From a checkpoint of a small transformer trained on Wikipedia.
Architecture: LayerNorm before each block, biases, tied embeddings.
Training: 114M tokens, 3473 steps.
Each number is 128 + 32 x the weight over the matrix's rms, rounded and kept within 0 to 255. Layers, rows and columns count from 0. Numbers have three digits each.

# down: layer 3 MLP down (transposed), 256x64, rms 0.204, rows 143-242, columns 0-63
# up: layer 3 MLP up, 256x64, rms 0.232, rows 144-243, columns 0-63
down143:118147162129128151106094144127168180117135173148161171085151122153148165131117163139144096185147167161153132102139135176157136094124143149090151147128079153136130154139138091134160153190140107
up144:099108090128111138211143094144122204087150101139145165129116111088117119173088126096126136162141106114124165114188121159086091092065139157128128089130145220167131129158135113097104075081210186
down144:118113090145096131132107098104164255167120160113123092125135081109119101204118173131150148072119123081150076109167097147121076195076147132136096097092116134098141038098108122143144090110125142
up145:045113036145135119108128177169053132169104134089180115156093168148130068129115133091106186141111098202081147192076181162161190131115140105114160127115176131089058167146155084144134119095144140
down145:142092072111154101106101125175119124155126192083083141125188152191118112093071097138107063117145118127150127116115097061109144116149169086127194247155175075089091163122092077132029130122127212
up146:089129100156139132128110138132110131068168099112116109139154101120162108099098155087108129102137175157075151087120107128131085150156137115053135174149126087171145108097183125160134112154115204
down146:146157114152139075112089084159142130171176098147146138128115091134162139119121147149109117139176142135126170179057106177139167194119128096100118106080138133159086096067163170151141130126133148
up147:118066142159172129080120138119130151166078138112144111196163143159144139165120164133126125088071090115137097102077130143182088119167104154125110082125137129117150097057101191130085169083153155
down147:122109104157114149158116119079186095100120106177114098161112117156168119200063121134136136107168135099167168139081135158184118169180076121141184141148087136155128135100102137132148121151193098
up148:159087140167177078053090165150094146174149125130146111130183083173151174099139127148114120103144144174128135162108158210090115146154133158115094140170162123138186109116180156042086133052120091
down148:041080146158207108090125126130175109156103156151049082150124155098166116131080169189110112174096161084129080118109126146174103138162107178115159136125109145190114130141162145171107174091151077
up149:170129113102166123167141097171107162114082146130154100156087119149114127128120101108133160130199134143119137106136141150157160135120095106082090136084146163115123151129173135123112118113164132
down149:110127142155205108117118127119116114172146126107103090177100108109184118175120104125134107133152173091108101097125189147095158122136115117113076135157154163152102129132155127142137151104134157
up150:173144152135172087117092097149128116192127145121106131161137136102143150131123152148107093151145132112102105164165110124136208099108135117165130105146149112126182132095149143131101144126125108
down150:121106075121116099158138081164149099103074123109117149118128193118141128133133104138068183139093163140122091148128147153134138116074135151153120122138126093149102124092121123100093164135177106
up151:092093119168043135116104089114101182080158135094181144151115057142132077103206109207168127173109120123050120206163150141112195119100096094144124127167156122148177168146117155152101059193145020
down151:124139156179148078071155135127159131141106150135098162109212108211219106053086135193073108050175153057046119118143145118153121136175235136168101205138139089178123084100133175081102132094163162
up152:170119092104133121157124119179155096143146135124104138127140115084129121159114106125101115123188114150112142142088129149124150166165109139164132103146110150107160176143082144150121143112108079
down152:180146143120123121148099054121161154154070120103146162138145169134110111118124185174135200078153135098121115124121119132110113131148137165125176101058143115123133061065144143158118115114121117
up153:152124112150068160115151079118090194108078116101071207156141117152093118114135135125131101144151121114052137157121187192114153124082106186127116168140141083120187113155105158151116118155127022
down153:152100139188134071133156086098102128114083120162216162130115137159175093062166126092158118121096145131120087123090126169102085139153179156111125169162140166146171094169098182106077135132194153
up154:143095114141189129155139111125098129121088116092130103123134128128170114150140157199079140100145152136125125156104112089103166081125165104136158139122157203105085145130128150127157068093140131
down154:162155111132161099175179108160175129107084105106125134119086120171099162141177168177126130117116138128115166139112129142100122123115137116076108155094131135156102140090145122143202093179125112
up155:085092203048074154085171118189132197137107098110172072128099096077131106110105139146126138162121117109105142057035163159171093187181130177119128130178174156094160073095105136137130122162118117
down155:063150115135135141140173112094161119132087104164169098085099115060081145119088153101133089157206130116145115157172145111129091195205151109184158134145106116114185038156144126176150210148112142
up156:158084100172108126087122160178148174124147084103158125129139164138109109130178091165097137171177106114055122144158131168070170090130137139160104105074120137175152123119124150085164098141162073
down156:116085125138103078103136104174159133168083100103145090145166162197193112081106122166145180088117127168081082111149130093160130098133180134101100162098137124119148121165213105045122074174107123
up157:197172153158122181090076162094072100146133106117114126118169144083148198178123107137100142079120139121105074134130171079135135144199101107106154142109060189118100181105105192112127155107129228
down157:150048150110123129143171126102165134107110145132088096101120118151158155122142129112048140136164120173156195210111167168184080151146134135131146133072107132148105105146068164083166117110144197
up158:121154128104150086167132100133079130154131047150143116106138120104108138146110159167140106132100154136182093117150173186116097177112088167071113097160094150099152124093110135151105134092156155
down158:094165132155141084152093113126161131124157171150165125124156093175175166167089190134132089126098117118191095083126179117153145141077074084136119147123124126106115167072115105138133161097136126
up159:137097117195109098132111186102098156082174117073211118210054142150146050115100133156105061147120115197128174087110168192095093131145103135140177193170162155120129127092113147075072136117158139
down159:143129066191127081182127128102142129078116114112120169184091141116055163139159070059154066110134087130135107069163125174109123164175122150178094136094144154146176088109112121057099120059151109
up160:096088124143181131147099142151142092135094145118133142102181104161105144147151111075105133146149103116069094143152165155111173118119080158146092147122088082099146095121182080116089096156197125
down160:122109165175152099096134178144155163079113173156132104095116103132143135129040140031111138151118060092147129171153154154090132131119083152153106155106114107169140126153111104150079138096181119
up161:092116060164149141148077174109082137187144061166067136065149091126119130124122111120108144106147077126101075137093157138118174159158164126081134119180143165096179148123082118193081170115139142
down161:145120105045135157099051151128118157149201114213117156078146155177127108147134149156162172137148111128105100141153099094135169157090100147124129105148107120140157100112171102179189106136103099
up162:138102041109131113140150158102075111156081125143086122159160142079105117153096051172132152139167156103088121161121105161106092139108147103144115147177135157155123119187150136069163106155160126
down162:136129168132145122157116131095087045195102137139184199176105150096106135130103200157145120082178156119124083164135150136108067135087184162109126128125125141150166131166078155111109101185145138
up163:115128121087149106098187085122182208154132089100105148163205127167124151087096214123147106101075126113129146098140157147157133060081154149082151095147134161108110106090156115111134150120175151
down163:117132133071116099145105138122150163133159183091173161115129131057136126086144138043122082091104080118197072130149143193123143110156142146119134131116116137073088176094124090137128194132195125
up164:125112131116145106090157145111144113199106174134117102125165175168136123114046166140056111160108131122085132096111142116135107123160112146153122072134145106138145146052197101133162080135161149
down164:092111079160153127150182149072160125164140120146168078094117131152136158071068095160086187139185113107155158166146103124150141129136122068125067089164157111142150099050112127132130113105128123
up165:122102111101117126171114084167068140119151154138119075125117124113125134066162129114078100106086135153158154110106178152141161145200124161119116109131139063137146109117085120186138057136071106
down165:103079087128129057071132107096119161165131094169097109122129127149199165120111087125135113122201114158173160136166129093122175120141153135173094102187150053174079115092132106102106143129076147
up166:132068097150177137100170124180104107124101105145121080144065088176064120113149112139109132133189196165080143110126111077205206067086071087111074132156173131082132125138187093127152022130127123
down166:122229188135126090166156180197138163073135076160044192106069177161108112150191117085133191175103048136078130089185147139173240106184026144096051199139141098117117029040109054086161176109150087
up167:168125143116145117087135097150075122205103151127069107133154128164079167104141101125147136147179129107150141141103195191152109130120080119094176109090174108132124185134131148118149121052059106
down167:176167134105122091123150127119158142118173151126125145175136117106155073119129138150097156155134159108090091125181107153112122130148086097164131153100120134121099080084069168132127148066091128
up168:189131107153095181196094108161112135058168136111118179119116124108170132095078134213127096161163115153027107106095142125125160120140098124102157133154138168163110117049113156119115120119108171
down168:156130135122131146098155119116184126119134126169101098152148175124137175176130173150167087156154179165127119120156056104122112151171088182138120107111044144227105131095096157148096109140170130
up169:107095128142129143124146101170128089132102098135193104149151141133113160112126116139090124085086151180137152125090089178133142156173184145101132100125129187096130109136085133162117138124189145
down169:142132153199169119115105138146189160152116134127078121119187110145150131126075113140107141153121117139092172087115104149110131097104150066075118107082099124089153109089125137194114101185123139
up170:151116115255128127155096186134059064103161103142084177134109132121154091182156098145057055141129031097060149164145163130119217156140147083137101152101156127164126131121168155113063158161127165
down170:080117095142121094142144164159105158138118115111137119088101163122131150122118192159071099141120154126191093103192055129174207232123173164112089062082123104162080176106118090099126142119120085
up171:132069053098177129158171180071131160153170101098108158108112099201102091116121109221104089094116089113128103143140121065229178183123121182170112176107084097141165096141125169145046135145104101
down171:077105067192132121092151103122095173155041131143079104118101102155062140108147079096213132131105129181189166094248106140051146147126113174082151152072160092164160164109191160195111179113116179
up172:174029148091169160152164121150111167139172155130109107171181100154146157112105124115147155124159105147177148129135109139157145173112138109158106111132141137110150151152174103091113136023100132
down172:160164102150149129102148106164123130145160127095094111151103147123153116123176210155048098156149147102179124200135109165096138059122141129147097130128122104149087090155160135076147116137100145
up173:157123130170106140161138114125091163130145131068173158147149138148138126106158122127121141082118086081123107101145125107150137141144116170142113161134181090139115151134158122188069114126109166
down173:183207135142157170113125134158189120157148148104110154099140146170140179155155106114113119150125127093091074162146133111185098145151213158168115141126162128149174117088106080074076175122111135
up174:154089125135101157054078120141107149118144122133146096159102136140171160122103152121081132148124136100128172150154106125138084086152160157119090099156086054152162119113084175107119108155168137
down174:146154094097105108026122143119150123085168161132146099130116155113163132114161107110136145151098122127148149161112126109153128086148154185126071128104074090109110183125078188089186111120132132
up175:114148151069167147143110105169171107115152105135106139135153135123121174150178056135120139107166041087107188156118119140161171140131177162118093115121115167117170161117172125116124113142115118
down175:097114108147141129096163102126116115113145115073141129140201069149130144084123188137115067138084159071154134110165147100164153094118184161109119150149144112114112161151149175149163131143148209
up176:111134103110116115134154135128135107112089100131084145169145102120144127155156168152130113129112123132174164109089158120226156150111124091140180121113197123146116153115140125146090165115144134
down176:095145142123168094083136134092134152148124088077159137113139127079139131165089071159125166145171116222150095151119127145091148146151139142151122140151118140149104104120108167121093136146107080
up177:149121077203102113161130127143082159108094122166195168208176182172094143114113079180130122152123120167146162119149203103131165135132128044143074077116110138140178115108160163103155110143131056
down177:120192144136128146117206150075115110140080164110130171099136153186165141089114152114118158151126168204069088098148082131116116111116188141155147189084163158084120176101134117078145137154172075
up178:171128120154064170120148098148099137038098085123174162114169132180149137129148073139116124141182143159110131150150140094106127144171077086145109156132122123095083157180152115155145132112073191
down178:147076152145157133132115146111141204100171179171126115102161183110125184156108105114109132065096126098104110157152120078136149174094111127120082103116113089161116107100160107199134117121116130
up179:119146124146147157144093082100122085085113090154141127149181103121117145083129144098141096115163068133073121169154154122105171117067087158085158109134123195111122146095129169172108155109164180
down179:158053143157158120119120072097131131152107122157090071101151157124176118108162107146129108143094090128122133167154108150128117126141139149128148104153142135084102112089109116198129081072134152
up180:108144129136110080200102193173120117168128082119137149151146131156106104168127084059142080131079055092181110150122185111189131130201126163160150151073080176159090110083129181131108067145137142
down180:120205157133159127164106168128151137115111185145093166186087089159083142161138096104125109146117138143127072167129129086169163089181139179147109207118106059151152132121117088104096115143148088
up181:089099104172121117109192143163167104077161168173175128142182153123138133146101162094089167088144134198101185105096150090138092135179067107069103126160128124166087099073105149112119091124163156
down181:178104150147119116081150132148153080096202049152099063123175137123137143191082096150189112194105113115125199100162207101146189147140164087110114114149142132191141138093126130090143117080123120
up182:209100116139085165149169107136095089175114145114172158123159126104171154103085157124051130119103180108068111144125145089129127085168083121108158140112104189060171124099139122141106168127117183
down182:126166056082123176109127103112101106126084168103118126160106091107180143109136167097131140088170193109125108181091084106088146097126109110164101200154059084128181146072117112122121157191118093
up183:146129148129101133135163097152122135102105152169112150139077139165089116079131111140097126163135137119122165128123131145110096126090130134126122098140072093091119126110127137115142127095129099
down183:149163139123117157119159116115136097127145130129121142140130151142131134107163140150136156126098109117113121114143095118109069118162101113113122173143091136116105096096085161133120156099110103
up184:136133111128105084153121115124130104109108132103151114130145099136149157149133130179118114110141117099105120080137099153153141131109132091138150096105134090179121147100133164140108123106134078
down184:139156118114150127146124136117151111126122139112123131139155138109114111157102176156124166125133121166139158129114101171102152107111155132166098124150118127131129114081181115151210212096151108
up185:101102188152088173152148140088121133095186084160073125104136089114173118095159089117164100121132121162082078142131130149103106136094096133136147108149091166112088121166174139097110099143149104
down185:096114144158151119077157129084113118178147116153083107143168139153163098105102095102076148128101140162171094118101191173129112141095147116144193167147113156172117115138130105108151105134142109
up186:138158112136128135125048089128089119138085118123141135150180100138108125130153156116091105128148078076121151155075108165135115137125162135106155095150098117110183060098160169090116089098160139
down186:088085179159165108139088133117157140211077173145125126183125078116153156137130199200154183187191124122206137134154108178105133153134118144145126129105129140152127069179179127161125108153153150
up187:096077126092121098200148180188160151153094127148120097149106146140072122102131114112076111163174081153123155124076118131163138109142108130113126139213103100155086070131153134088113168101108061
down187:083064119184072129142162152185174089098126146121140124128104142117117116093182186140207112155171106159155133187182171089104152106054159106128154180173089125161167144080124163129110160138120111
up188:091107175120142123151115178143111123133104068134094170135126050159073181143109131127166120149159163131175159166120080100161189089178055136146122121081103130140135155110061189088127133127154152
down188:126139172116150052161127115115188085117180091158122070135160147149147134142142116119113125109146071162181066136169143146114181132147209117129103103094099102105107120130105149154154169089130107
up189:121115160096070122136157095181115156108159093109151181133143112148068171143201097147107154176122147094144120157171110162097142160147123118133124137125067111069147137138100143125139135165118127
down189:094138137121095193116125146124146119079207134121105150100119153115102155071143176129129159113109113102111137136138152085123106117118156098090113184105079111114139160173145104145161170112109175
up190:166119167126101130120189093110088103112109170180116142071165145146179151129177119150166144136091107157112074100078137177168089121111106093095135131153125123083155097152100121095148103157122159
down190:154187156146071110144115088176197111120105170171134080089105087073185132058110147104140094114108169130096132112173103139129107089137144125116151123157110158105147154158178117140114110142141099
up191:127128176107113165155144128106094156086116152106132156115141071107142084138200148100127068136108166139100152139100187133119138152109120118093128141148072066095144118110084134139105131198113161
down191:106121146116130167068141118156187172136085174122156142120120053149109085124136099079127137103119103167095147163122201114097100116103122136075180154130123186134099076132131093116036117157142079
up192:133163119109070097196130165137111143137127064180097105138148111166169086107145081085082117174070146124142141118157128062121162144145191155173077161091152125163129118108140101147086077150199143
down192:163189129089158109148108135106165167100157128182123135127102082126200106164108069200112154113124187181182094149073050084114161137119128137183105167155131157136103089146120096143068080147139153
up193:165141157111148090170140120173128132132147153135129154158133129080123135131099120113101131162125148151148129127108133168143106135105143107148142086110107122146154164145093128117124137090128105
down193:161125109159115160174131137123124176114147128105127128120150146068153127091112101220108123132133122108153097100150148141186128156134090146164127089109106134155147121108135108173157128133078117
up194:104124167137098145136147127128135152091156122107147163111137149114100148106150137166124115148150101101134119148124145128116127115128147103135090159102138117141125120138118126132144127151144130
down194:130131137118080150133111156122129173088159127116133130111122152157127171134132126141139177151148110109118135140143123104136131135107110098116114158105134113156123161125153114132069141169140137
up195:137143166107129139166101086170111164113137111183179178174110141094118143064102118122128165148119105184146197133086108111120066109088125156105169101098096183119161068112117181140051101096119106
down195:115149141116132123176091131126142081129147116162093147130061128082115084154146117156097125057134107126135170157127130117130142141162096089115075134092123121123155117089124087145179157152116100
up196:132146168127086182199107163116085153098122068146081123125172157137131213112099100124138089098154190108123131139116159133104141121146062159068160173117122181123112164059156105087104106111185197
down196:135147195100152123146143177104086109123126152166089063129076149121096154168056107092092080087116108146102114148151084154176102127081093127151130135136205088167093111100132106144186117153077143
up197:055155176088169137120143121122136148183146112130096161116091124127093141139143186124160171124147106086123114162119112060134117154103121097149146159148130147138113104099157085134083057174123128
down197:091090131126116125143148086141128179129105162106118104200117091074150137140161137112133201168138124101128094164172089141068128131148126116158102141164095122097181170123115123217128163189131113
up198:065130166145179110121109144127122122132115136090116107083140124063128101060085142143152173048131129102110122120077129144138136169143103093150193117215176105140135147070124112120151136114101101
down198:058104153116093140141130136102129161090124143150146159138093108133085178175162089119033137128178054131131131156149105119107098188187114107142175143130097156116147167096139118199175135112162218
up199:102135102102127157181144173104133138165101114106123095126132111169039158103184157169138162177167092105145180132124201112103107139148055132136122172130099117136164142072137121115137149114128069
down199:101166104196147166108193126126114110161097125091143110126136165131117134166148137116080147190153130122154139119161202141086099130096115189144136138167094088150140131025099150104155142147140097
up200:120102074094170107111140120184104134111101116109155103083142105120132133085135149120091087148193087151123176108129070138193060129120113119119169097116163121150130111105166131102157139088114161
down200:089123135194155168125064106120120154141102096109176145123132139139158150117152069145082118139172129198144180149163115150195147095156182085133178136108111123136098057115135140119170146147095105
up201:125121042121161101112191085096124093118153157191125182111162110117137117172146165112090068119153149125130145170158131133141085124109131163148126126143116113110163107120132099147144134114134107
down201:150136110136112136166100155135203152096063141136183089124099119135126106158162152117101114138169069168147099129144159086149129081102111139167157094102131143127095144149183099230137117139148101
up202:064106153191106129125153113076127104106182072100074159052128093137147100148159083183105102138174122060109097177120159152176228186102116112113123162154150130095112185160072128134103139143104135
down202:161106111154108155074136166098217189119125167092129105074093130078152112114110128129137073114176142057100133094181072131162185191148183159132113118160084108196116113162142150139121180125118136
up203:143099228163060130096156123125147152175096174117149167160131127142108128102132124082132165153134152196116152074184126169127132112104143199078149126125146162140099144148135095177101075116096104
down203:115085186120102115124074183128143133123112189135172141106128131074113117141094067095158136123117119102151173115136151107147198116085170134066152093143137155166112155130124103124132113157137179
up204:117097185168070133075103141135150180142116134114143109168154139161126174122136139171130174091036084107147085108120102145162090106193131125080088118180069171097123126098108185109134166052145141
down204:104086080140097146141140124111155135130144124150132117156083157180174089210069118145181130087100099126125128102118143145167096152201144159158171160137090155111162119090100081070146131188167131
up205:168200120140147141096169103129145133114152068094052144107081092189135165184167156188110057134065110134131148159109205187178137066138109192118130179201135123160188150077104190119061100111120083
down205:133238120135161077119075089093197123119151147094162099146083072062100170122157127137112117145097114099179130130085164179164108063153147138116208122145143136119110113144083107208116082065101100
up206:133144103176152166130073114181148144100108130139082144137098089149139119162155148101118136154114134146113128098132143126093143104105136129122096077178131113077097134147108102115115136161104139
down206:124169114092153123109112109086158141081162080097104129133122189108133118145104105139099134080159101071139087096120115117139121073148106080122103097070188126153085115111133074159110112118070104
up207:111115164127136168155144104123100138140116086150182118137141089118092138137127150101146101141136081083135119093081110113114126159133141164103171091159075197122132103130032073110073135072157158
down207:128120150147169120111121074140113169148110102113187087129140063103149112163106109139141121176130094075146133125132089107097162114146117111113162133145109161180074112088128063125126146129162105
up208:104094117159081122180122139144159095108112118090162136100155098130122154142148105132068098110134106155113180167120161199070136136138113147239120101171139123113120156109065146123124102127171077
down208:106177124203195140120160091137155074193094107121106144134123140130137178146062138118143112142142175153171069142136150176070139066171127162154090158145096120128143083105088086150112168202136101
up209:132118146113180173129088107123103155107051172142158141141194084134148145139127131186167103164118191201089143074076110056111136158164104122155081227153106176097130061141125073057128135084176125
down209:064156140145124168104148129094102123183128207139195141147188131142180228106182178151120178154161073130132075115149143112156195097172152050143112163118168147048117070185095101142060147124171101
up210:139134119160140071139127124129157126109113132118101141166184115144123102115097147138107059126155149144149117125134153131164116136135156154061170141142112085116110108110138114141135096149139160
down210:085117127122198136116110124137142111134120133135159165140141114172113084117101120115157093130120157112125104188128155116167114168121128139143133143128083111141100127132160075120114091123145133
up211:106086101141153178121133156111071144133135130129116123165163132112081163087118089186134108112113145102066122122113138127164119155097180106107139100145158154106100115142149163116126130110133120
down211:121120164141120152104143141132109148153062181127093137193124198084132139106085143106129073128152146124117133094148114119141129099138157087144085104131097155192081153159151146162087101155129088
up212:106166118187084122106098154103123122067118139124104156161082151059170125113142166079187129137109067115120158150086119140178162082130152115131146144116150122129190095126171167113111078198135074
down212:110156158091165168145139106184118123098037109082140088061109126165151173083078154070100105121135127180090102148136132149140182104137161174134104146080120128135112102088112153072157122148156185
up213:112138149142097159175166132084119177084148066185135158128131112134151111111140126127117101163124194125162140103107134071120082103132007177116121177164075140178115129132117155150086135129148075
down213:065157156048171178113134149080124122135154151188076181133117155197168120165157137073174127124168209119152096181125138112106105090105126115158166170171089137098104167125107165090135159154098103
up214:151112153119111099105113145149158145145121133101130092115117108114085082134164152138135126151108129097162146154140121112120201207138085157209148150109118109127121103115119159155155135152141156
down214:100163111123152126117148141099115157153159211100108151122129109101093190111127138151121111148121110119111096110105122121117161136133122149160149153102143146114179150066102187128135180148132173
up215:127140063186129087118116169110168183130127130151134138131171088081133106128134130119100169122084159169136130071150166082147085152138095097130177081087121152045155114138190108190136127135179129
down215:074120147121196097092135192100146142153119094150073152120144189112133149107086117103112125142146130110137106148104069084166145163162072163161096131110146159141197145119149080164121096161119168
up216:128111123133110083107067144191076107220165158131158147105139108164107162125127162040082145116147101118151131136062105162075173138189125098115126183153080108171153136092114078065127139109207159
down216:076076114142168074069186077154138083175120122151144086168134074088110091161083121081166069166136149138157109108145156162142160123136149136133099115123153095179111076143075139169111182126147090
up217:129129092134151089155147058104087128151113094140078118134139135166111122094177102111102103120099134197167176145157108194127142089133144164161123121131073097133172136142180136077204128082161128
down217:131117082205102103168137162072152129126097164133163110135132116156116159173125151096114114161174108095108100166170107210147132133157135115120111098154081068153130080121095128136161117194111152
up218:118107104128155112139144158122138126145146131118121117083174118093139130143120130159127136119095150101159089136142123131112133133140119128152103132128144133156142126134115124108165115152145146
down218:122110121130157139143096144135155130119162124140150130107147093136122117127124104130125167123133163141156114103135140147119142117128142093128097145109142161125122135117132118111170139164121131
up219:114117107145116146103129088132131111077061107157064161071141190098079110104106062130114169035107123101116130143161110111156136095107166120146155204168107124150127168200150146102141142120148101
down219:077108172101106134090197088139108141081121151107140147129122106151095158140143124143158142163129108103127118139113109176096133056105172113103132109098111051067162146098086122180120148048172121
up220:155142092135136125112127101182132123128085134122094170156137097103158123146119118143123145154129147162102128141126098141133174133111113154136146112158142132096133175141124141116109151129124119
down220:158116120132169102132137140194116113126097123116111120153104151067130110127127103126121118152136123118142101114142126133097126144150143176123116099100118112124085094108110092168143127138140147
up221:196058101138123148126145080137118123105138137123124172203071105139187156204123120149124111162117162116145152093142102120156112097071107142131128111118151118062142137089147140129080130170108115
down221:201106083113103093131152170100174060079120136156154128161109102096137140194140064123129128122124117113164073088110112111119125125139115166176125123091105169121113087094077129134142163119115147
up222:128134074143120096146100127117178113137107125120171166120140188061088148117143124154134118148147112133050187098173131111147109130118099167099144158137094156134116078130160079130111123175151096
down222:157167108137139168094062098125173117101127105124168141180117133138123074166125072170175085146145138107145127105175103129190094133149120167131158155131093096147085142171132052104120149196170114
up223:131117155074102106122148121152154175082120091052169118173154047126115137173192135147157146115166123137129138136105150111119123112122135109114112192129112145141090199161057077135139145078144144
down223:105080078156135206111110145086148160096164113089122163093145186163114156095127094118148188082139113145134114163165090075127141165145183133149169124121129166190178153147185111120095096124130167
up224:148093126118123111137126117185163123070115133180128147077087105101107100163125116154176130114130109072127134142156151136129122166098204104085110131169153182070203114107132121102130192039115141
down224:120102149164100185140189111161121108105198114068151109138125151138084076145153101151139096165084118159132096173100115127084114136106209102152086156106089157148092122086128097073197104068163107
up225:190118123149089057151136096145122133146112091126163115143119122179103153157137125150115164153088138177129215123103126109074152135088122142126109121168155069091129105121127146139071078101115133
down225:128146093109111130151098135063139130190122176121061138101108160074169103148082073124134157117135126101174142123095097151130171107161132116149094134099060121120124074057104087147113083071112174
up226:137135122162169065134187076137177122120102143154112138093154179128145169151068132148077099096156152154168121103088162121113130159104111141099138159150126117132073108083116117157121150150096156
down226:150148166139175138112121133134125125128125081142174123119076092109112134098089130181091164203109161135163182135113145126105133150136189084082162063109099118118115119115109132148065125090134121
up227:126056125157115127089154161124083149157069131107156097107136099165103156146145170086133132067132172121165143146046154146103094204075089117088123137181155137157181156006099101046142149135159123
down227:098093155159117079104064160116150181118102176109126118106043118134115111121140152122160065136092100158183101162127102193062197127100155172143116120118179088142137107127159150145147217167125159
up228:185184152170137097181095155051168109108104133133112168154119128107124120104123122142137140112107111132112149165105102154129131088110132088170132111177139093088159097105138116162130080144168116
down228:164138182116148150111108149125157167141082146175140090163086161094148128139083098093140144105141163091103154131089201125119126105111153142133127122133055084144155113167155099138131123103113127
up229:126074153117136096159094100165133092150171076138209125161103126137145133137109150087126124114135133139111183132117115101144102138111139130168106179118190198134135117141105136123092097109161155
down229:130138088178143123144138152106133125120161151132160186121121091092176111124085095183139147116178106099132143137119114167178090122131147078139138174099119151095158075107113103111156113160122108
up230:115168138123086130133167122149085174084089150167141213153194055100134106167125173082150106100142133165078069143116089104140052157123076100129153137147087188123139095088076138155186107155167124
down230:111099141134204096120103071179145155115087165164174148116109107105164098057137163131167158177043121155091126170086040138117129128128112151136144156133089173124093089097118078148176152155188069
up231:123120165120120068125139122139132126133113154148189125147112135170117078138122159093124160126147114114131164145118086085174154091066091161146199171092167096112146120108056149076120105174172178
down231:101058103164179098134161161141107140113152161070124045084090098115156154145145162130143151153185119138067137153097127132115118115155145117140109146121128143146127110095137161088118111148133116
up232:079157080104146101137124206142127133051155119111136165098141162087123193088115205135160077150073155089102171098130162126148167132109108117183138155181087127094163150077147084138149067167150103
down232:141139137091151128179183124088162157083120119152092100116112141148124124134079118119113137108078200191051145137101197161074118097101076096151180138150055159111140109084150147136170103083116132
up233:146127128150095083143138108177182134123147069112148094125144118103117138131095100153136093136128127145130178170138139132181085148136073181122099083120141106066176162134112140053113158127143097
down233:122123119132181095136069112081181140108128094105105099118176131095139131116173114128138113148121195126151092115128115114152154160240145137112117110090123079123114129115145117173114143189135150
up234:156127118111132119158156113138191140109109062106125121085105103166098125108166151149150109162133093196037142098121108108143147112103103114124155089125138187143157131081105125135124132080148161
down234:089128108136132166142120072113138195163084083086123081124159140137124200144138173108162127136174148131128097136153108109132167087131151145130164115130106162136141130108111146140184118109107093
up235:118136126096079145127146137112078184200145137088110095128166086127125077137064158141113159120079138186075183103109146158128139203188127155155182097122159155136136126124139144113119067069171159
down235:164165113168090146121121134164080100209120124141139123110173115151129121177045102137088081131069137135157122174081140152157116109145144114112111071084140136163138086184160120130137104141138175
up236:151142087124055191071112161103119089161142107153150137105149097089083133113151102177167133121130151121080164170096170133137109207124181135124132134129139128135164105136110163119083145134233093
down236:197215164173153107087081077095135147111125121155160139155134156070162152088104136127153110081159127140151071109121134145122136148072118152122121151124143165135118104139178124146135060191155136
up237:134130111127097116091075176129081117157153080125176097194144119129092191086177170128172128100073124132096118142123187150203111149131102162161129088123206151055127127143095135103149122111111087
down237:157113128154153087130173149066131160097106090149095121085077095145127115114120163098187110117086109207109110111134128084071086120097136092154190115136109120119113192120114143128175192176095096
up238:120139146173102107129151092116137189144136118114122153132142122119137092093105154123171125115066148172130102093175137096112152139128124084115099099199096186152141147089194152110149140089123100
down238:118114068111078102102174101122167169163144118082082114128127132113156151149096138118165127089086100165126095133135122095085091101214099096161101161109085130174133143124201093114106132155102063
up239:151135108098186149153127123155116157121130117092144144155121174145130116105116106210085148151163202131110095135102119192073070110117088152147119120143108171111135130103159176122153090124074145
down239:091156152137101083162115148115159084165118184144114156121128144199110170126082152133146110114197148142133056128159115153089088164170172129125099175135146099120141167101059148144118115156104140
up240:162064116154144103081134107126148127116110130188112093145162105106154165130088149172123137063153117210128139142168146103108053192126143134132105061157192127084147128120140154169120138126097182
down240:124072156137174148072088109112119134123093190181158130140130084178156195117100163155183134116138157061139090135159136067126106143137131124093098163111139120147154157107160105210107153148099111
up241:106129053086117118164097200137074135143112173115154163181118122148101194108128170179119169105101148129152177214100163109143185197168148112232159106131137079082151109090159125095104068153136094
down241:129133111144077147162147099091130151164094106153071167101090063177097174101099110111113129158137163190168133112151093128066114112124099069184190157082032143095138164084150159213180190135150102
up242:152104124164141090092103183165152178143162074096102072148163167145149143161166146157127146173125137174088159081091148168112104107148131156118151157142119092136134108139159127133149122103097092
down242:095095152132169168082077166156145121129135118169060100117168142134163131159130150188133153118113158108152081107129055096149133106135147174130101143151092098169141089136140113130136128114144053
up243:115163151183151079128120177125064124127089158132198159140123071126124158122083134094153132092169105138137123148150147190145124086143113092113120081153116102134203131064130156072162114125156106